Part of a small language model's weights.
Size: 10 layers, width 64, 2 heads of 64 (1 for keys and values), MLP 192 ReGLU, vocabulary 727.
Architecture: LayerNorm before each block, no biases in attention or MLP.
Each number is 500 + 40 x the weight over its row's rms, rounded and kept within 0 to 999. Layers, rows and columns count from 0. Numbers have three digits each. The size before them is the row's rms in percent of the matrix's.

# up: layer 6 MLP up, 192x64, rms 0.586, rows 116-182, columns 0-63
# down: layer 6 MLP down (transposed), 192x64, rms 0.562, rows 116-182, columns 0-63
# gate: layer 6 MLP gate, 192x64, rms 0.54, rows 117-182, columns 0-63
up116 087:528454514524452455423571530449498499555485524479530499485436556540501498498540549485492509459479476510521458577560489484478534578473435511404536476489486487483573523515476542477429494455511426
down116 089:514534531507438521525498464515446573466472491444552524458480530555569489458551447517493447502450458477485455495506500488444436388481616477502479473534486583483467542518481494486498526498496501
gate117 105:493514548464493441461475490584530488510492503529529484464459559416544422501514576509501454530507464505484544468493572519479513517516576579472529514562481453611465505497504460492452505549513511
up117 100:518539469489438484498474434400471480491492519515551508573533516569564501479505526446434545489494511562468474502599496492468547476541488560501450521529486523447490471453499512476423544428510475
down117 102:485542534594495487522422563513535572533482556488547480536496457497500448525515510539532552445469484456441496523469415449606519508522515501518481514495450523495519469513458510439506468431481448
gate118 106:488531511486535477486576435590544507498476478497455488490610501501605440547460500510425475526503498522446454463472516488497447538495518479488537488459438461437537484541533470468501478465462553
up118 104:474527409518500561530551467573494486474536527491492556535566478494447473523462511497454424464536497430438481470501560449543505433484500527483433512473547411506523464523472447529486495443528511
down118 109:508529490502538478536455494538577514500531468465465398427531420516464507536509447552465509532487493513468540494482543567493478488420509483507492492484547498550463570501586521457549525506522589
gate119 109:454482469466503485519519490471475517464471438486465381502467487567529484478451472526431440526492612458514482479545498461523532511467566553457524541563506480546495507514552561470500570481502467
up119 121:448462476455531553537512523465512509509446476477457484449467528553550579462486559509488531532525502488525457474509416562487508461503551477507412523516511539553510457399512523459526578511437532
down119 112:517532502542552512526470514490417509513483498452506443409479414510521563488508543607516523492482541502442536461476526518566469447499535553526466553455525498572458498503530521499520535542577502
gate120 095:528479488459492544502492573494579585549533455421546410465521559513452462502474470457455550539519499479558504517540453414486544523494537485509475514535531472524444515536518563546477479506478526
up120 094:478531491510451521461411496578491529447546559551537529465509503555537437519508462554472480485569537534487454499478532473463395432569470551499533538526516545484506490538443459496460518490509468
down120 096:522502569532541560570540427491460553501492503506533548475484491429561518470577526546464430518581495534466490506514431491458555520499545567515522519534517472539511514454479474493539563451507549
gate121 098:451544464556601483476569473492519475499499496416566543514517493469511489429439495477577527480451513537476516463521526511443497546519530544520492520483516480528487414535530474407488453534534449
up121 092:556499501503509425544509535480470496440533542423590508507517530522561451455457479466470497498481467570567433507513493461493510523502454495510496521542402503528439573531516470511553582492521486
down121 089:524514458610527507499383485495500554456503570472485574514534542470431577502539497531493453460476447512553499488492512501553431470538507439484533491467499517528489438476520486543565526509499500
gate122 102:495470433466466559519431486486516543576508473459506481531487510475518510491483480524522485553539522496605541441525484512441444581564500479524499498456478505535530618475503504523494443551451450
up122 087:444600462506479534497490531464568512531527515449522499426477445497466490506537523493499450501478497520548521528529519501469601494478467420545494475461586469557494475458504525455456471593534532
down122 092:520534500476491465498442449520459579486526485476504570464459474493375531480433436496536553522448449492534504471524564546538462535546437543544545539541441540510506490472516489530499485461522465
gate123 099:450552548494490497453545472489456516493485502505563486487462455458519516534558552569448455550500543528541492429561542422457525471549557537518516580516551450495471505497526503456463559541443531
up123 089:593443512514509566559447461466495540501468567473538439471534511541497451491547463560525493459502450460529475566461473483477502464451546493496483449521535493449463526472522411475533501554555554
down123 091:547525535487544531485510509487482475494502584552444547463426434441471474492439536524502446480459467490512429536558457440465491459469453556537504547485460548451512534441461478557475540504465452
gate124 092:551538454494544497548514604493476498506437524454508464513510491464499452529451530543494448607559537544583454524527487444502517486510470519518542565526495511426526506442523481523475450518523439
up124 095:536485508552582479507458569481516547519448472522489503459507543495489468521470512476502456495498424554500510499487503484535492483538500451500533399424492506394523449543493528537455507410554429
down124 099:489510463514484484437523542471510560475514494482494559512533556460494489527504591450549407493493486560582552487482497510487449463526542503554506465491454554503485451445475580499462457439434451
gate125 097:499403528443525522508506526534518484476469520449547479498586512457547487530487513546592573528484513492497507548430591495518500554474508512527559484524502450505486544505556545430503490478438563
up125 099:526455566495542574473539567504512574464486460518518523495532571463507555491490527510514524564514526539572473456486574449538469501440556569568550495519516465485522512471515527538505519537413524
down125 092:524500460507517572538539434493496496506456421476462559443478507533518539463479498582554477453544497420464524545487469597507576499509545530511462508513480492491459502496515432515400469477503478
gate126 097:518414554428422444494487526492528494529531504488495539574441546445495502476485448466454509561550471448513461513456470545442565563504496549556471555501459513499496580456521498535505482484530521
up126 098:494546550512498546494513552563487459496489492500425516510480506561412491464448500574552509435503498477476469444515447490534467494549531531539506513546524543461527453562433539423409494543488524
down126 094:463561531554538527580422528544495524478500527415493551459514481474503473505508482449507533485511523499540491481489445409451533567512520443469466466512517489461592455495479597505547537483525520
gate127 098:487453587549542498470453475483557561476466446478471494474527477520543494582568515587488469468470518512501453559443520589478503518479501439542480523528503458460466451503533472438456492452527536
up127 098:487503466413467497505506517521433508487496521582547505572491557495413525431481476479483500490472527487480519412515513524503509473510466515523509520520467590514524530513474563512582423590453482
down127 099:496547545504446502520471475554481468491474556591534384533541465523535445552530508472444456478530495531527495525498485483537518552483485506549494541544454509402468546500435470502485584480526495
gate128 102:520430507472506474525442485528546501562540419439536515455450471510505475510570506452446545501544472532561494510523511534442454533497562534430536490511481454482463507500532549465522487377484514
up128 107:447500548524477519482534446480482497418461484512474473493531483525540489454450596590549551508486504511495473488508403458466525490461529517573419493500492549504551426485580543509492517482514463
down128 103:522522513539500485533507499548560495425556542476545569517480500477557498493502544513402442568482508478540503552474388493470509506536482452545427478549550525563503473557482523517484491503462553
gate129 094:437499487530533447474441494539520504506443497500492512502529551382556497462486532530503488531516498405507582481501600459531484581514517511519452491503492527480574450484502571492517463486542537
up129 114:450474478543537487447522475544523511514502535545473462466478527383507496497492510486476483510460582437522581464479539461571477516550551497508442497544470578534604518479510543507513446485504523
down129 107:468508494516458493526484498454488547547433580457501521517522475473520480521486505449501578483500481486515495542414532492570373573557544473487553412483481494475543494437516525535500473473500467
gate130 103:509417449388539439557457454534531526520524530504433519539528477495463462520502574547487547476559418526479528561535496517488545537438446472490463502494467485525475487533487489452559506516519467
up130 092:491456488515440623559434511569513489513507530515534457423470505556512464468484512478539459513491488513532516493539493556529589498489530499466395565523470467520470502520432482486485538492443508
down130 096:494504531571510501534461493495519537522451600484587551527479530456526491467526528447563487400463495493497506458414512507495538542482550455453520429475478524515564439494487489529554472522487548
gate131 083:525421452503533599485450443450557523590527499497534520499548496482477463485536447490443443557488517457496468479549542549488549445497510562517480487504566509445521522507447567519447504491500533
up131 086:527452448470495637501464459496564516584527532463492556531530472506512494418483512480479492518500549468537507426534596569514444505492509521527519485539483520457499525485449506546446495487520468
down131 098:493478573503505484468519511509553548524481520525449511492505496454509479580557504511540449452499510505418474491469538578514531422434546401517491581499496481516541437478466495494511435421481502
gate132 107:483450432469475494540469427520569498473531476506505431504608506539557486505515518517509439494507459442472456566508473463510446509399536494517505494480504526519474503523579558512568506438517468
up132 109:466574561524488472584499453554482508541494460533507538432446476532467465504527506476547464470488550470522510472396466483513476520522452484467447557524505541483478489520487493563429514606457509
down132 112:527565436488496500443459498561585577612462518464517474487484462543514530464524564491501401474512501460491496468541510518431471492489510461451515491437493525494523473464487454497455527455510561
gate133 105:519486494535566488452493432507532488455537435450512509491501490521490476523515427466544602530485461566442439563456503434511501436563534522579486560497492494497478521494503553532498446523508563
up133 100:490453497470478583443529489451476541486521470462487376547516498504519455534516507475545510485488597526460517468554445470498538502535495484522506453555535454535479520556499522567458412463522538
down133 094:479465567461461501481489508520544504469493471461442426521508400491463476553537506514538528464523497483423455529471608509526497456474596475580440549529495433504502452502514503540501519491496491
gate134 092:475487512531532490470457445519544501490502495465513518508446444503550582476498534416484523513463463493496435502536494523538447618578587508516520529535518546513487487453521481516447510504404549
up134 087:512464504526536436422469523487531542477515483487530574489462481542544557425446456556513577542446497483429539445542481493479560537569472513531490539525510506483457519464483426521427491474475507
down134 083:550538470506474595463491367487464565514515515455528461510488440521501502589454493509496531482521529505494484406483524447500506497499499516473516417470464460524502468461481471585540489494443496
gate135 112:506470483468492560503448456519522507541489483503492503572407500488562434525502492486509448521543500502536566444506456552496508523510457452400525551564479552458480574573474470530521467521536555
up135 120:508518538510450473491534427530520468532449493516420490523486488492549543537480453569482451467464531499478497543477533464515481458470629573479459551496603498489574480512496497511508473432486512
down135 122:486525535515483494527501501414485527450530517410495547512477570524564521467460499486522503436459502497472481523511518468553482539602551537420495501502379528528460528482491507482487460577466491
gate136 099:462464469501504497562540480519478556493527475465536529544541522472526512529457505501529496525485475418480403534509532410491460501449544524525508516503444451592482543608544531484441522520456461
up136 091:422497517513470577565471458426535506520441541510465475470488496480519470545491494563487496544476549521502554533519444552429487512546491474529504525462460630457506524480475538446538489499493435
down136 096:509495492505456499560519540528457543521527501550511529484537465482504493561506556384407487520505423505434518538519499516484553518530453497471521391547453511440510486500437492450485524455460536
gate137 097:481490419466513420487490520559556470526480432482487541521514470469505470519462483570422514553458527490437498473525486525545506514433576463504591555455499531516498522562569530516519503479453461
up137 095:476485514519521570604572501502454451574498498550521417515472542474461485538472544403491482475496535474458481489498505498512521490532498534441472512548505477494459426432485498473498464560523587
down137 095:473468506524500509542527479467526472538509481502489435445484545521628526483460502484504521546458577446480422528428497518447573526495511534521413506599508460528498513494479538483483522551510470
gate138 103:503463459474543528525485520544522455549446445451526492578426506465483525498505501494466525521544535448443528440543434438459504537493492474493582533488575529493495492477529528523482416570424484
up138 109:544492530489481534492447475547460526531426538495499489522544530548461558564498468508481497507548545501421462516544531505414494456494571490504536562467448488452478465465514425415503446517444450
down138 107:529503478451489478507472525540489527567471560530448417532504438471420541550487468489472500421512459506476526483471556536495505402479386465534493538447534462473452530506483496509436493489484484
gate139 089:457452495472463477526517545551502569501484537438469417538574489537521492500489485514477430588494466420502498522574557454463469498506448489550524504470543482473453473460477459552531493543576497
up139 096:466495543478536498540500526436489509431462525467572508513518562454575494524559470554520550471504443555462457496472496523500483432543525399476495532527460566506521519528440425494467565527495497
down139 101:483475550473430528474481449492562550525463509473451503543519480480603513465545472455477515434486443465447591441472450519507537489473485440480467499515514428461544511530533536491515479542584485
gate140 097:474559450433546461453422441470525441510442453454528488505473484491485486532492587440556535515515550502465549445536559494510490466463514556458536504600492508528460507483497563519520498484447505
up140 094:479497467509433434520445495594491516537515471523442562508560448499514524422480516436453498510478505467479488534536520471484483535514591448470559446542484529487498449595472488465530499442515459
down140 101:542477459487572561568473489498494481574495490472503429563553482537485479516556496489543505481386497520468542521540503599507454502535520500521545468519459512485442525500504569565505438530510457
gate141 103:524521470447572554531512515527553512554501438494546491537476450437498466431510549548537503492470496451528557515414525523578496477478453514527474525481459465401516469483533550508538560550467521
up141 105:530486469512489551505526554557508469516465470460558460457448443478465468522540553535531498515498506558437527454483531443639476477485517492525465477475521495439439517470509558525506544458434445
down141 100:559508493494451502504474500473472467520524480425471482442503513463490630548543556495477501589554506509522517532489452572472565497492556490474475479453503469512452448499579539480508530460457562
gate142 103:491418549505520441483530532524469457471497434458490456521515574458573497551484439482500439544528471483501530491493543553449556491481500404527488521582527468529494514502512495492477518483582583
up142 102:511502474476534549494455495530461544508489527495465465516542525464510484566454440535503467480510516490488528375503535536488430518523468480412394506535578450463505532488443482502515452434541520
down142 101:514530483486486459469460552539509488527521522514503499566559420436465464520543518450471495454573464565509491522563538552488475520464514492486473557495431470428524452555490488468509485382548500
gate143 104:452512453495522556503485482514542514537448442495467520530487450495433547443461555453554457606523491446436536469537544444461451487452500523483496484484570518591518486549528473508508449535500516
up143 103:571478519501540478503488547478532473491503508456505470550541543428525454571523495491467525515561531486445531492455491426508593449471506472438548428482520471474435516440482506557505593488522533
down143 110:508476449525539439484511437579546501568487499419554488463539514525473437532532508589453492483523544491476557447452500546489490456477468463449541472446497481556472469515549475500529550472461568
gate144 107:573471532445526503502526486527513468589413484422538531555496524455495513487513571531537448466418467437525556562495536441452542564471522543492468492504423500522479502514500492473475528490491470
up144 101:483496506522474473422491572523445496503524450463445516478456462450488528489564543511455517527593492420594516434529492514548480561486491505473493521535574553501531447493560533464469528545508481
down144 105:488398529506564531517469432438517492491465425502465607514497517489510563434485470509519499522552496481463540529482495529486533545487430517501511475511484513577442562466523508506542547513424450
gate145 103:403475492456474499499474480549508460533523472487556440448447484473582503482535508426421465557500587459524513441483457545480596504449530480530529533535500519535477506482552504524525526527529522
up145 119:469503521426515523498506395487491517548540548448483478429463428473540459526510533513489482516460551538511513441477511510538485505456655489539500539523471554460518488498486542467494563507477512
down145 103:422535485535492453526427496501437505466581535467513464450448535470478560439518451516522524506512531502464568549465445566542461460500469518524477573439506541540481474453449563493508529489539471
gate146 096:446526460507524511561489450499467575534486484452457496556487498514476492541467558449565519511469438516494507459575503498447534594444430510579489470585480446463568488506523497483526513468502506
up146 101:509479503522453502524549494464456537479434483542515571533464400521478512503503502506458479516417516570460478458458574527544444563481511452509570541495483524473508557589515451529479463518528454
down146 100:471534488503421478561470466511547504449548520519467472539534497507553525589441532508487518520511486475483504472469485473468614445483451460482510512524549482539572485495536487589455449580535517
gate147 096:395450511481549529506475483557560374490487492527496485485445450508524528498467517451435510543540543447471522454500491482469557525454493484505514559508458479541567490439529498562505501496539559
up147 111:517494489451484506485451455528534513508515494452488362508529545503453486464574447549520506462510545521517509493562514479492430501523453477441451497542500540527509561503461475546473408561448456
down147 110:540476471471488428478412603413537516498516441540494444535529465529544457554451412500469498441481521550455540493523519471512440461481511492448506469534506474507452504536463543458499506485466470
gate148 106:489523496466478563494492528540455527516515502452530505540451504493486441518495500584510456502514468438466499451420482467607483513542488491415501521451459501474431532502522601442510536426530501
up148 099:424583484531472471490453463523529544444488524439414476460526475532565470506464481561533527515498466531516507483449488520528511540535495535478402499525542613470505461481455472464539514509452468
down148 102:515505530596502469471435506500495447499581454520544441527547510547433440525536507504517459524542557529473498466561543532467525486479512521454565621479496472495533526534498537448509502467448488
gate149 101:460458459498548458558460501489554549514494485456487542539504495500561520548510543550488525561470496410522530442545500497578506536551499521489496494485561406500462489520426536540496469591461534
up149 097:577571495470554440467534436534504452519512597517487430527530527431486484519548502527514500472546530549544498519455440499464485511531539484557479545526472554457561468463517480497506462411535501
down149 102:516453463441490525554499563454473507467454513519487465480555590468535424477496449479449507454461542515512466510524528444525456554473525492484506508525499462462485560466458580480510546620532502
gate150 095:551511511573554494450524464593483460514482505443518504477444474514559507454495515469510455435440525459423483494436465531440528527536474466582555505423513435492527528523516478489483497524464549
up150 086:472508459544473499454549448521454536585486524560511516546492487479479528456559554481512470478519469472519496444559491546612527450408532487489553573505524486492499555533485541512508438521455456
down150 089:537488582486443460473425541489532520505371513484469489550557477530487464556512518472485553516481520498526522536454509520516477446510528512449467570503448516440479566531549534462477560474539455
gate151 101:488500427508510447514439512443540507496518515463552523479476548464582466446509547583430441546502503483430492561472508440504467530489493503467507519611558478489564514527530493466547530530490497
up151 136:511466505528532544489530461554457493574478482498563486500544439523514524505453509453599547452496521520605477417514501494475557478497528487510471502435402548544443497505506533501495459507529553
down151 117:467521455568514454529528538490469382500546466534526587540550532544523516579517505476435503527566456506488471508537520488495434531512472519503532512518463495431496530547487548468541464481496588
gate152 099:435517521496554615488554455484490519474468420472550478525544450508528502452481419553557502501417518555509548490510469490477485469498506499542518544507448510427539542532541461526497517460566489
up152 095:525550501505547474489466538443504526515506524497510432497547540483559483532527400483556468493492471504467519408573524575479480559525489527593495523523443572478494469505500495500608516481502509
down152 102:456550575577549503530467489457508448424460562515554515581433509525480411477513501476550559504467544511468508529492502488578459489543522468518460505506498539478559499545451551503547530472479495
gate153 096:508463469452585488530453528509536560477447470552563536540501463487498544477499480536446555479486486525532473520499517462528522477417509496509580592540496481445489503462522518499431465464560405
up153 109:490532471488469516484541479533509520516478413496447456474480531502478454551411460569464511455526525554495476459598480466485474418487521477516502501440468535529574533531436580515480526524470554
down153 107:436486519543571499509454541489431463514517487419467516554467565525447536565509472550486580479476440512496527479483466399491494494481542536444533522499517518468502504572469486539562514507525431
gate154 106:465480487533481551510455491554501488533546536456481438429474527555544543518464568516522492507537476500492557460491523441503527502444481463420491576530517492485608485479532539472514530563594515
up154 112:512472531439510486518552536464521496437463473506519521526503602484533457460597468538514489426502506519419459440494483518502460465521505535570442431546527490497454460508490440478433478475462538
down154 103:512437447432558486533468587503538509603385440473467502561576517494509464445526471492515512492485462494457450511516540536530533519555481531469432502510467492491482498516487513518524492462435494
gate155 109:475407473467514500557467534455564542508523470498470436523440513472559476436516442488511574529549512480458536534457457511510521549509466429453573532533460503546501453480541575476519484485543533
up155 108:500513415470456516474497494500477583485518459496557472467488519546498454487554415503427536516493490477566472501493498460524529529484506560482485498491457507450479587559512511576458556611507469
down155 107:492457526480527427536496521478509491533483461589529458576518487454496400473457501478492599499520495493476532472494516576462502524561448515562543523565499478520484534472418483479491537460457446
gate156 105:580518526495474495502455511535557577500487476408539502543458504515501460545484499526480471478497537510459430471513490452517464533435476492460582491445512535491530525493534532485475617407478541
up156 109:473534478514528509512419547526455493499486464482505510474455517539484513598513522489413564483497529521486471473502564450561385480521555494501456514473444562539499505499501576509466536494444566
down156 108:510508500595559495550431557468485570500482481467443420466497476463494513485470522556573499456500499559463509519537507493435488441563519564508504544471474449547518498455492467474506580537449491
gate157 093:470533505527484486465455532489546597529475546435498509527519437532501490551460561487466498470392483529487466606520448461471527451505517433498535540478513486581572532491476517467506467487519514
up157 106:492534489570500522580555599540455505517506494474490465552465561485524480454473515516454526489528392469481520530524412470437488529453491444442462531499536530546513513499500520533516486541528420
down157 097:416499505491475532517493525479458445415595444520526544488477490465512483452542440484505529456492527595545536542509451479437453522492535459508510498434516459591509496454471458523537534529476481
gate158 105:479507515514528519485463520544506561514529481543585499538569502483565473540487542456547521439488514470410496469571484556438486586529467472383510500483506487482538497459455520440529484476495478
up158 101:542503490521494453430432447553442514522447446475543494575585533447435534493532492539490641479502520546488524462512524422514496489466512488492512528479545515482521511522541474461472456493501492
down158 098:489533539483480574493475468476462465479461495545512542533528429497433482526468556594505457487553490509511468482505497553578540484458483569508441560509502441505501462440503461540508503425555426
gate159 102:465496376493552546587530498467500515486446479443486463507443458528519576469494589449514496485530504437497530509484479438496552521425457490490530494431485496455516529526560488500498513549525527
up159 103:488499474499505451440507417477556565498548517547506510521471615527557508458539536470462551521486448539520531527514447497484545497529487573504495486590448488500443493477517463486528542598514508
down159 102:540536538559449450499463552416493514521510495548535513538513531469544463527429570374465515493533519489491436557501464519499467516601453480476495456523511499428542519527474486496469487510474492
gate160 095:499477461460485485511472523503530476456442475482471487557498491568477521532530499496537503472532423506451509572531440484479466470545539456465471575546526557448509573620519485557482522521574528
up160 104:577455537532434456397416459502484475468518514480587548511556537483520512487509474564513438455470485516555537495562449474486488492474487547482545500422466503450483514497477514488444492455501545
down160 101:534455486504532579562440474535522561461500472500525433499493431483520519468526472414561514521483563500564482402495511491477520458559519492533547449505497556505532502474538483572529419476507516
gate161 096:481446484528492460477443532466589534447496566485503498576489488509579462489496474511469446446558465424476512528541507552551553526455442522445481439504471494476597506524486507446493482503504457
up161 100:508539517422480491480514465552522509490450545478477481473468520540490529431501537424523550596531433525470482461511450442517507515427483488553470491536481531477589527493461476536443559576502467
down161 097:539487485522502499524488447517507479437445513476468481501521516501440462561523484396412437542518509480523466484519544505634482535526498520434490530562481525430509547535503494465428497513531488
gate162 105:455525453472511526485516586451502522512492451504495441563532485507524532524400477500522501543521494429507510452564483493429505550477543406551538572568502543440492478493539518530511548530487534
up162 102:519522476469495490485428477504483496496505492525525448514435553495511450446552502548459551591482521477420557551435462503480516419501462508487520507430507444584507465502507425535424520514472522
down162 105:505546497498544444529460632531515488548510454495517401566593484529480529408556534499520515488494469523498521485516502540482487458428543471502491474464502471525452478514562480464542486473515529
gate163 093:499472499472554492539465473499514568517488494451457498471485473486562455533472498469554583506494445457569545475496520550576491549494477495474504548589548396425532484531495528503456507452450472
up163 090:527423462513485508529509501517495503561472484522427481521487507477545496497526451442477490448519536456460501543490501502564527492567439500511530532500518424471506410445377558512586497516474467
down163 093:495496534450405509406448452562543476530497552514474534468540550561468458512434526508487468478446508514513487478510475473534414555517540455482485471438509530448557525477548529429522499451511502
gate164 106:499476514495506415555480461455552512511473564463567504549504446521538426432532511423535459499447572483455484515562545539453527528527513483429530520546422501471526503447525483465536475505490520
up164 108:555548497476497473510559462441482548433449488555528498514443477508493499479465494494477456421481505490456477448436518527545506530509552573449496502481404489509544470506535528493473489634527516
down164 112:518482497482510453563460464514497486426511472461453444445474479501572424470508486529565470519496645532516443442470542534539485445494507494500468497530527473542501528478511536526497564499569529
gate165 091:492468557483470524511498507501451492505470464501413557478569480454524451532470537506495509474452440538487494542467581418536585537542493475490488540480500405553474511482475527502523605468487480
up165 086:488518498509530514514501527514532476429433537475498492527550540526495501514531479545464494460477578454511513503551513490433461526490504435564534510583432529532474518576444580597440535500462470
down165 084:491443526536555527527448466529480476486487448430563491442498551512470524517503493534447450535470487508488455494482420479566488558506496492562434509530472513475502392554467576497493492484442429
gate166 098:496514454370482424527492519481491517523513511478473489516556447472477544457510532481497425505521602446468505527486532492511533522482549560516468529523449531546488529474534579416482506470561497
up166 099:499474443473518497464491565501485473460458495521480558531464557554560536484481452520487498449557488459487472474560589500561485548507489502437531462550528477439531545534426465574541460435536483
down166 099:573432507544472513421552498446509501580449495526481510596553549471590494508409520575531522466465512504534460504524505426488476464531505454518507511477514532480494479517490472456477486527460548
gate167 097:414458503434491449544432567531509595473534493473535485491501484494555528459433505546438509463529467495504485554469500468509445524426475514493510505479461494465494572504550586525525533490488429
up167 104:503493482535498521444450457534460486483491498512521484488437483490423565533533445524480467499431569485524515569578561486420506535506469531455487557586492487535526402503496470470451503549522504
down167 105:515493542517501512455522467542483438493451482520476418453488485543553482469559493541564426508544563573445482478506529469487544546520481443513488509502403503522519515507491527417483504575463575
gate168 089:444504528419500484461505483512491488509520495510504434521451624469526489469490539473477473525571485490547546465471440516454521487464422441529558485534564471555514473479493572525541440451513539
up168 088:461540493474494452524453547610544510515512556558532512481457436477457559507575499540543566444517446540522533490513401463482510521514574526535469494485532548512519447503521508465498470502448525
down168 095:406483489497595518463493491457530543478531469526446409483440527465466452463492443552511406491522432512550542544464534468540507536508535503522522508478505484533505523492551552501531498444574502
gate169 104:477485420458503468572463536450456534546551521448506480603443537524430484447451521464534503527471482458504527483470554487458477545535506544536515538455553464500488549466415533516494456520462517
up169 095:524522463477471461509532510496502476489458521487446560486444498540566480520532501496598443474424520474499482491584411484569541525458459454496513520439425488504554553553492458519471507504526433
down169 100:511519458508526579510492439481463537488443610503558540492465478494508449556507510506525509445466543495486572491492500525496508453426453489429416484521480460564558500524476406491472500518536502
gate170 096:466512466513505500518482479481518484480476437495523470499508451480493479571503492493436464547576542520405584489404527498445484514569399450468512531462526473532525497495546507468412531462498516
up170 092:543470485462521457492574492483529507456495427557516513494437450530551542497544523535464440463612534472452599487469467506440480503567469421503504457487470486517537500489522468488524452512536468
down170 091:527522508451511503476568467555532455493545464492477469507491466491471472469540490536508573503540535514413510412543572526516461454529568442506541531438492523460544511473519457559458429435541504
gate171 090:556521430469496510579442483548502534466464482460512509521498530476567491530545485534525439535552447548557495518448456536407505533589432555524523509447484460480484527479536488482514439456489520
up171 095:435467483555465475455471420459476488547485549438548473542492498486427495470487536422490532538406510462530535487515533437520490510505514491440485515539517544520565525538508511507515555615488489
down171 088:526525480482558498505552430501501467542540504475518542499467519495490524508536482478540462463521475441550481514486511467470519486521538500497531404448451547434529624471443491438503458483495614
gate172 097:469462527484545518461507458534522521455488468400502510474500507547513525517537456525518455496466499549442525510579549619500485481531536522488447603530511462502515494431483448472532538573531515
up172 095:549518521478489521517527514449557449483551471573491546431474538452536484436480472516535492454518441527421428589481485466522457502529495429571495502513484561452505489524505587513487490500483556
down172 095:496482498502457479550516537427508500498418429505457521525466516551493449491443508448502418476484456508481552547480465509519487531564504551521511480485495502425525581441491610493525417471493497
gate173 104:537489427381498433554511528495544508466516448485455499537565491518554491470555498567451439590479492508522475468523523513491542537485480496523532543537431488507439490470488484540542537450553510
up173 117:447579607560455528514461488531482496459470501529499490480476541473560471564510482509540540467500513468508557518474516495507539464458418512487495492489522541502558598474486527387462509485493442
down173 110:555497515523515464542458485496578515477471431538511489428541409437553476460504500469485550477548481526509553485500535474507507552432439506497485454546430461578535514471523493451482523572532543
gate174 106:468468519551536465512553570542549481487469457446486393518571523583534486557507526482584474579496495493477502546512439483506515545551438461516467508520520459451553543477503462518482502517531478
up174 112:507501463512513461498533468524560470430529483429456384479534548553478510465528535485496477561488517540575483532479535451525493581520421504491469535567512432517525520544553516528512530558493526
down174 108:514525435517507477460516497565502420467534593500520509537505540493461571512574537460460489480501464519567501513518495498524431526504517502531441541508540422561512454559506435450430499516525560
gate175 111:489450478509457511616486585508454510547488408511502510568509496500538485503452550444514499532529454575387471487527506493542470511490533498550524562487459547430510494476498509463482474495495466
up175 109:469560485557539466489503474516501463479480506532485520506490528487494451592515500590483475437620471496529544495483439486531439523521449434497558464469486463497470467480512502432567522553565513
down175 107:478569491463429474476490486519542507549465538585503512560541489506551456498428478514470508531500498449403523524506488510415497450537464476540529534549484523511448560490456496527470541582455558
gate176 093:454518495462410540499482534570480521454582474477522508479472443497515468520571560509505452498472539502601506456483463499477534526506493525506535524508551443523488570463545499486479511467539381
up176 087:523529581542490475492434498479436461529450525555514455523557461448486503494503426623518508463590519557527486419504488487484481471532517522482479498516509500578457530487487545504498547510486565
down176 088:541513489480580424498477478530504478501482431411540475536500510523479447473544495443477487455446467491472498543522592503438508496538494541510458407549446531440478537475533496440516488480563536
gate177 092:465494473519494511458474515506497474507458451497480463517503515566593542540498554500558416445475504468512464560469486450474555513552510447481619478552490555446504490557545491477545534500447539
up177 089:565448446480540471492523413490504521507523540467557519478535462483433474433535515518496537547515506454568566492512492525575494502445473520509509473558545390498531570500456528472500494516432470
down177 093:547521458488508441550575560459471544510492525491452480474437494524484435451510520569479505506505428476432510515463555480464505480398422464469436552457528459496531528510504516456474521439528500
gate178 092:432495462502484534524520522477542532515517448492539537515515555401544426500494479511618464515444484436477528478477599436487512439479534572535501505518499547481496467492524446514515512532546509
up178 097:561455483475500499520519526493530490467495472497552580491495523520577408486480387477477529457437539511614525560473486516552562523560501482473520523455483489441508520504500490491487554549489470
down178 097:473505536497417561496480452507504405494492525492506513506507440523456455474503486478481393516535530508513543479457510479524506501501518579488487613447493475502524586463520524487443571483457441
gate179 091:483450444532460531475458515510523473468439490422550428571464479469509565543531513475499527450551454481498468540555576468520498468510472439502561557502460462410540499534492527549500502448502467
up179 090:514543490441509532523489539535487480613495512572498548431458498466486490505523498450550478482472464563554485484535536458522463532476522511525452479575589493486488479510424527433592481529501481
down179 089:437482516503528511555508498537595452538542531534497558452462492536479482491528462544536440463484498468434452586497444525500535482463518469529500551552483575433470536414469544467553502495509504
gate180 106:460530512466580489476518456445547571502450479490443518487501538417489513467540475544471461572483534529508530634473471509493531520482493530524510511562472528521546508462498476432443565470537496
up180 109:465494473492494514502503456589448616541448480523502521478507520528458539498518474544480535548586539516434462447514508491552439588501457507504522524499494506439516464492470500522510594485448448
down180 109:429501558515509534546464589450478480471412575504531521555434465487491457545542504482552565511497440545482506515408448513500470447523501466554495514509459502571489471467481491483565486506492504
gate181 099:509524555495465512409507517539555492539524443438528396503496455503493519463459552460548439486508485533512487508490477497490434496467462540489485531511531538477592497496484579469398482530504566
up181 103:622552550483542447496480486490532467511540487482525496479481511510463471474517512512484482525507560555465507478452559509519503461422425485495530575482462501494495604495556463510434546524492585
down181 104:560503510437508499486501495526491460535443459454405538482452497475477492573522556546507441472507566581515517524542485551517443459495530516438489547459519556462451520531505451509500592553513515
gate182 099:516468530515450454536500509547552572510500446481517473524537489537557481463549414512587467523502465534438447506489509497454545493481527544558541496548572531436528414495522467540488444463460486
up182 099:595440517492502529515506516494531450533523539507495446529491572468463511483510473501412510471462510512504423477599501491463447520527560516551454561439545422480439500558533491509522507449525508
down182 105:505466523479452481514503482543512503473557539505495483454479502548503408466492453491457544503480565536524502495491471485450422471450392394470513488412554470530513519544483456506430451510514491